config.yaml
n_head: 8
d_mlp: 2048
lr_head: 0.00585
final_lr_fraction: 0.05
batch_tokens: 65536
dataset: "wikipedia_en"
Each number is 500 + 50 x the weight over its row's rms, rounded and kept within 0 to 999. Layers, rows and columns count from 0. Numbers have three digits each. The size before them is the row's rms in percent of the matrix's.

# layer 7 attention output (transposed), 512x512, rms 0.0425, rows 300-319,363-383, columns 128-191
096:510565456460561430430531467451478460437474454582535502449547456527447452617538567486553433566561513536521505562531530387536474530488534532461541428482512523523552470565498500453550459454559518
100:569426484529540542521538514488479561552453453559539539463390448467509537459489548551463508518472533486532520541482558552470503482406502461589539496530500423445478526455526473412506453546524528
089:576587430479490401544521543509436466535513497541556469503417477512535494556533448429475518582476525521508503491483489573507532567535446507601525535393511418451449462561458533454452435488491493
092:423591554440430421502501508423455542426545456497487482481495551529560422489360508527432556557510560449504417506571463469521481511488407593443439461566587539490557553537490488520513518451504468
088:546496507475341504512509431498534509537528509582587465513539449489497525498429488466526507472499501522544575471517416487516443494538483561461430505540501438551456530496510506448455533526455433
088:566498499546586544496476433552578583500665465581443522634517541500476554526500486400454552464473546516490467467517514375575421494469554478516529461521496453546607496549469542475507507506503573
098:477467632508534530544514533503437420523488481490567466565481408482467550449464539512391481467454440483565520497395527534497489555465560461451490483429558437529430540473504457437496417508516464
097:413512509523434571476488477480474553496533498568497542492575633523495441470523428513517467413531515461348495525411494561482572508532506443435505462514554450460554605528538567551451512520477441
097:535478565459504555467422536470476440339536509469447448518484508489503437521539434497384542481554527568565436477505425476574359473530671479510532464477501473562518610574469523542559475561401525
101:497442426482450518473494531500456444519575501474534485471498457443548433560551545569487501511574518501526462452617495459478422457521513454595540499495548507499522356523529530478534455454537523
094:606517507480442521437404543457473466480396428528547483579533485526408518416451507556515540530574544496530447601471537522469324503456529525519524494524493407502543482625570441479545471450584452
092:555516530389424481535490541480463440538480438485486474585432524552519576444508512545532510620508452452484460494522431548538532527435523622498549412415556423514497463516539505447482516485504388
094:414545432514513570509573478489459439415444548467545470503500585566510490584434497467520499471500493397380404472548565501552611498481468491518489521444512569521494393513505520553536605441477499
100:534491371459448455446468504497464510494502462458494515472520537501511506479608595541511483462452462592494537544516493396439497439635487450447548476464475571579462493508506564517587487432477483
092:381456524476555543485465578453554530453493553511426521479445440352521545492519591517429517490476568469494492493544460374421455482493587425537532483419551493549448506484524543503510511500507582
094:455579513514483444543504484455464553436498471518489554524506520574426478445460451444449523491520523505448509505457446475493506487573472556535520534523519508555559488443514506495454463484520525
085:442450606463428527660445473500538535537384563554514577444497559458595497510498516501502589438538534533519460522579452552408539533562410502570471528461450461496457433527531503518425572464542443
097:488466394444538441414567551435533487624415503529496667550523528539518468467514588492513500595570436520393562613461553500489678470542557475586509514476493540398477418493490528503512565475504484
091:469543496422429509480434497587505519526617535505463538469567496530455394498479495491410464513364524525536559490526515516477558505603448439331567543496449552498582580469471440450502428471455496
095:512506436375528543486500510471429531525572475559422472547489548465515477453479413392478544575579523424486500440389529407531494586546524529434437454483540598621627537373537497503512500499542633
110:564521540454516549513523524555468435441568472499479430449517531481453538329535553543464550457486474434447490591454496558544365425501487484445468543518491551466519492531508458460453471581498441
110:456567542477464501501514494503573536434518529517634434502507509520474472530533562442479489458555574557528440560427436430673525486466513480512506445523448473522533584515526567556508545517483489
101:437449497517620526545558473406521416415469440525553565435555492507447374536506478398477452562461514536517557510482494486494515478461505501557551552467539444500559546424442472489456535535559653
101:536411459499445496541506576503497489439442435462527425589408552487452410441614515453487487582578591500510475478447571643549467541540474529494526521443549535485486397590465586501525510484406469
103:524544561501503592512529411496460444431509459416579531508568489522563477486482461440478378510516503506534470510479481495509487514474507508401498517458581530481508520479434470485469530472512581
107:527438544516414488430548491495503550459522470599588516513540411431518475460444520553501496459496532523538534495506516487458420574515522547451477497503530499561433420533555512492503426499461510
104:514536586522587588471473538511509479554525490566438387531531531481447505471589481488634488507406515499546452578436483468492453591404489499559448522559450495431488506505585577477509510527482534
107:550425561471496571527518539418391470580510547475509385503490454580425476460524535427449389472532461464510555546464577513471468582505552489468495512488466501459473534528545502376448543427500560
105:473489586487577522416403508479559463444533520536555551480469498457470450404480495536496544465541523578504463550520578480525498433610574482412558507428584400473515547536510562438457524509512467
103:531427470526458451494582531551504496396430517496501491489550528565534532545444450468354491526468476522514482444436535539613461487415448497432392464525459482536473610517418598522462531477440481
103:537508435534530475451540549507448523533545556420557485507593490427488551505535526598495605548493486462538522513504478435526535479510498516593466428553504490537508359555563575499467522555478450
111:563598483483431567479449531561542510499504495451510437513560472424511516505584449483504461508508497556509530539498463471469362455554431434417391554502440463429448481484452573453527547551503542
108:580516435469408562494461489572491492537535435460478432497513523570538356503514542520470407501625499455420527389591450515461491484549475519472543484476561454492436422494461540539535552477502520
106:417443496513542485457525514535504458481470562544487508522472540503482522492570485492469491549388435532511457534628573465474429485488533425473481548458514481539467544458482513436430468472558570
101:523477484456500427378522524444491522525486471568490526575416528495492499498549600531570501489389479560460426518445458466546509449532499547452491466538477519554442525511561575511567494332481444
110:500393554441576531498458392448514540592457586506478531544497463454493531568458594587482512474531525517544436580464605497470572568417529557551473501502500424555452554569558494465444490514612524
102:516514544488528475464453451416406478514508525566513475495474560614500477451464442470448481455424459520528472496465454480457499582467562417533564509581445468480490479457557468483473429473594545
106:494520542500417529600431435559473505508447600501508460524524547494568528540474483523442508531482479463496417507511529566515534568592503512468514486465450517505505489556534506499475455517550427
100:586465580443566537491479524542543479497448527523457579503441507488567481501515456463556352487475453576457517509477498633440537573419556555512575474445523483350480520434547482550490525489562577
104:506479531428440561458537445493492534487519511496473503490479476447411474484463534485445412421509487440613404520516477455459455452475482488396524516542545595444551500479520427490543417510464467
116:488478529415536482482514534442508528525505484565554424548471528441507406419569422519463467568610483521517527457479464531495432498619527505543452497359446611553495461446528518505544489542455543
# layer 7 attention value, 256x512, rms 0.042, rows 172-191, columns 128-191
101:524553481492461533454487515536527441447431449482524456519394480451495538518512481487516544489493457485500504519577608567455510524484550581401515459484412537578402470469415499485506560537530505
102:488474462515523551507457479582584551450444564388517498484480447501414544486489558584487447482466537468492538462488436552506558570554491535492602506499426416534512488504495515512502471592542498
096:491501603489524546444463589562406466420486506578503612448536512388515466450443520409583537517499518523431427521493471549486517521483588424487552450519454525505570508499500580533530518470487473
099:500414542586414572468427462533478559519447527482518489551483442496433545521532483576555485389539486492367538514545449557610474426537554416565432480490540500507489546465477492488504546495516502
100:542465428427564438621536483555450519456563461459444478461457441474484458537513470491583523543548456580467495588534462531605430512569452472495507527473578489487524329444503484531479507477515521
097:544536512400576461548524630487477525551432515598523560480483511560430447475471420417452469456585523471477559490575504556433519476476462500399541518451463492533482485475464465484549476506525487
101:482453441520504559509458466547499541557480496526537524423487503442490480463526446542536492457527524483414497411513554470293599546516448540600422561399537564568517496429514592529562606489381542
102:473421447480491499524528487522449480537550510497506467521501518473455567574514518427548397505546520502523538458441449544516509472471454514410529537525491532475469527446458482504543545454538517
100:534528458489529466558533541553486519507455564539484596502468487526504491562397522500554506527410458404554520468511518400503513468465434427459536607528482597474524544492475558585548629546483457
103:585515613461518515539511549468457529450539583409538548518540483573423591491426420643570561395464467421457527522462542491507520496622429554553430566442539521506469531560471534520523490500575497
104:443546493534470392548506598533519527473510504526475558448448472463520534613566436503477533546524473508521509496463517525509517435521517533572503487484486577475364511445595542546514519560442499
099:499509562536477415444575554465541368489522440489452509390495439442500474577543492451511453485503558531487473400494547546525487495446534458523522507567503503516497604523528492439514489381494470
100:429468462575494549475353509404569532556437479564526518510497462556477485416559488484504483524465367427534546501507506468512473471547451438524568578499522439432499527545575482574466399439482537
101:578511477435558511446534532528429454549504573476510491500507502433559365471598461388533492463490521474522513522434468492508489497467565554549463582592525489420474504509516512496476547510476510
102:524468448424480546462558553426507455501472485506568422547563534558473552474483439459552446570602561500513496469539523504579548561442474509339534610554510505594455520465448475491492457476478534
099:419436462592600529543543459495443442454398468513460466611532502521509408544495554385584489526480474482513529485472515552567520496569486464520519591457579513487533530506497518506513510537455576
094:506551504524415521475570484453588480496532514437534496539427413497487514545461478389466498541537465521520543461520498489636551568497505525404548465440563601445507432419468522464487574513507500
099:542568579579437499471519481541493467449468552488509360459538465498542490571450472481559516511530560570529470570550450634496459473446583534553537435507448461534568501457541460510430563527478561
098:512537549522528560463481499424455398585535469463450451481473542432504504547567517534387433422478516475437511509442505535497535427490549534513463489458478488462395536542480486486467503433560530
103:485473504490592480429466515444397488421441533443429475449547477407493523632591539493466414481426478511464570480580517505425595514472554538517530585611513453486502505565456544595508415451391462
# layer 7 attention query, 512x512, rms 0.0458, rows 384-396,448-460, columns 128-191
101:534480575481534506479470501565486473437552464513463456567514574533512473554476527512487448487518550544564441512466499515475471479494524531440428540517505500498485497453531508481470509513503457
106:517418520545510499475458438538574546559448532612435497541552524627556571446445533554538477514473486446526510612521527479526492486484473437442514488527512556546533586531515424488536565478518494
107:583443526480538575498465516477472473512435575483462427565510469486489548453473523541459474551542459469454539487495547491532557478576512564502528529447625500422471571572503492585480470499414547
120:461488556476430506461468524553447520492436476471464476525555428508458518525451573395519572549452550488470492534471542446511461507548505417498478552535515591465541536401437466521565502442424483
113:503545521471478501450506555456518558525562563512411505545485511541508439508489530553453476471479578460496474535495538497547500471466571459545599510494377568519465577506479490507518487538462491
115:568463442510515550465471515461439541529402465530518532455481507584533548565486488527481489516557561408432444482543442450502484509462575508503464534487555430436565447515537451451444446393512479
114:505528606448479532486468480512500461573517494510495563466474514557614466471505603582486535471510496467474395556506454468492520437463457565556479471545448424528652469454515638507406526486455482
112:540470435551546551425497547478455461531507522472579516492504549444532488510544474527591510595623536594395510500532414460599332489467506510451419461458471495481514434465470508572524647469450504
110:439511418465491556483496555518461431532511548492536513502586523449612540512570542506521544532514488509584511466548573466579678475505564529506454464531600560488509491434489512531396493474505520
117:594529449512508510424523480453414587587465530512480358435498457455627510472466489491522491551532494465437515512489511495510480539592489467503455451458490491495490427540517416531581490500540522
106:517528616590504455442565485472490480498539428544441450481487510511595428533508495510552548465564523613426492478380557455449466474495510532541521468505455442498503502507532515463565523537484496
112:490429498532424511557481422571541436474521463519568504385474463525526567507525470404526499516579453584497504526511481477396588464572470523442512570499536570462487538474497552529518493525531605
110:560493497620502501447468521616515535515531449596452534533617527503500481468590504519445497439509462475487520459518514564485543474537520411436541567523425488463491478509575501447497503513530529
089:569396531582548486521468474576484465457567509534546464518487613484541432468473540449474467456517588554493523522589516540494466481476489514469399575470509499478431462505549504526484513494516533
100:437480485494458500462473455474519483571477513570472513535548504573491534431419552549506505516483545442493486648485490483574426496487489441437528515562520572516510569538519405533475572499524488
112:554449514490529580486455557486480473508420543468483446532541461429489559493464587513523496497541424408464465503491518492518598427621553599518564516508587527465507512490499422498500447435426578
125:472512545478410470487458471503482490556484512448543491521553464517491465484492576388517568511486557505525486563491525390566478480517523489512548479594555521522515574388453489555504529419355452
126:486536534471499485454524613479521552529502603480398511485478532540520497552512521539529491436504568436493490555519532503542539495464544448515585512464408611520504523509473468506530504542444458
110:583483470526482532481550546460412612522437447582485543491465455574539571469519471513437524500464547386345424560448457443483465521446554434568445547506506489369570530541560415449479452426527493
111:473564567529455601498474417536449525527496439546527527517414517566585416469504530543450537519468523466478419608530471481543477465473459602556493529559416414522627452491588581559440519435500468
112:594505428547523564390470499509471447541485492492588516507490536447559566497564455502588480562563500587395511493512403498578441472515538503493420441447541531457490430448416509606555614498416495
112:415524393443486549482440532544507450548485532488480530475572567443593494549545562521623461436485450469544416410527531494576623512542523523475476547554533516500526437438473563496393462436450493
118:640507463512479500450498463487440528566450524517511381421547464479573520469438498474531484572563497452475503457464545503553443549587495465483407460433521506497511472546478461532591492488498514
112:576509538574505423438543495521527469516553436548460476489487474510566436507542439540527588504594536635448514528375536447493468449535542531561540432507417510463464490567533476433583529534505454
114:512416479528440545561472425523575445515513457475549467422418436510537562520514466439487417542530462570504536503488468484418549520564484550521466516446519542477440492506569543484550490552536587
102:564499476537426474492479499573525511493523430601491554532633489510485480487556548470392462461514489472531528503508482556448458474470522417450467561495377485541491463530548454499489556525530518
# layer 7 attention key, 256x512, rms 0.0428, rows 192-204, columns 128-191
099:522421596468540438495514546516487576487506486525501515574459554470499504489470539511561480497555646556480589506478489463572458472490500472407522464441417496549496459491480499483534545566517524
107:432507493541494594460463453443546438553497572492490596523509547552506478481510501530422505484516433416539489497531519501591478536517467466486538496540471523474596506470545553503507521479485476
105:565483413497457558447505502502467494422565605458566519576508480488395451436469500586452431469460435498542366473492535573506561517451522512534508486410552519494522497507439617500446481540490497
119:492510488493417426467491502409382560565448553477492521470423382558363479551494574475564555525370453513466456546476531440532557531488536483514476481443513477463558529482581533495551473427464486
118:495556462468470476498436508544534568458517483522401476520512538461601440452521580525482542478475503461545365546470453463593391532488505421622492455426413565533527494482524508519530492530522520
119:491569497515490572412516530468502485490419454550522508502461485538578606490522464474510406492540500435553584486561449509475499515622471485530444471490510472519503517492370444496432516446496478
113:616573553404531532474534469451527533542494604567487524576448521523572510472514524514529516463540516492381477507511504456469565495539460479533489449486412494448604481504462499495496488452441554
113:478500501528559510452358487533484497518543526548527508543500683522603415457503363513673426547530456521425556441548431504477410554484489449542492423399454509497469476493469471479533635437568468
113:495434470483491485394497547543512466435443567535537545555520571523530405452480427546561465476364516504417532482497461450478573530528605521575518532413542536441519370539487515485396493453473529
116:490555481493527543437467515429495417519413570549487436471476562436460490492479504534454424477455508469513506514528584490548493535519449471538445503521499585499516485552506475449577517481468435
110:500551522554469439542588504426567506535552516506454471598466488539502467535492640531517447440554559558519468510453443422545555521472449440528462523569469457487477556509453433514590583484492472
117:495423474510480503487531441439497501481488508414573520534399452424452534571492432384517486475521514480492477521576595530403499496574485531516476427399524462544463535548512476503580510551427557
110:488493554547462499534421544519471368440528467530523582503479553390515441475450477459469524451511512519533531498555512567532508515568489550384512536580473501458470464486441508531427618532481459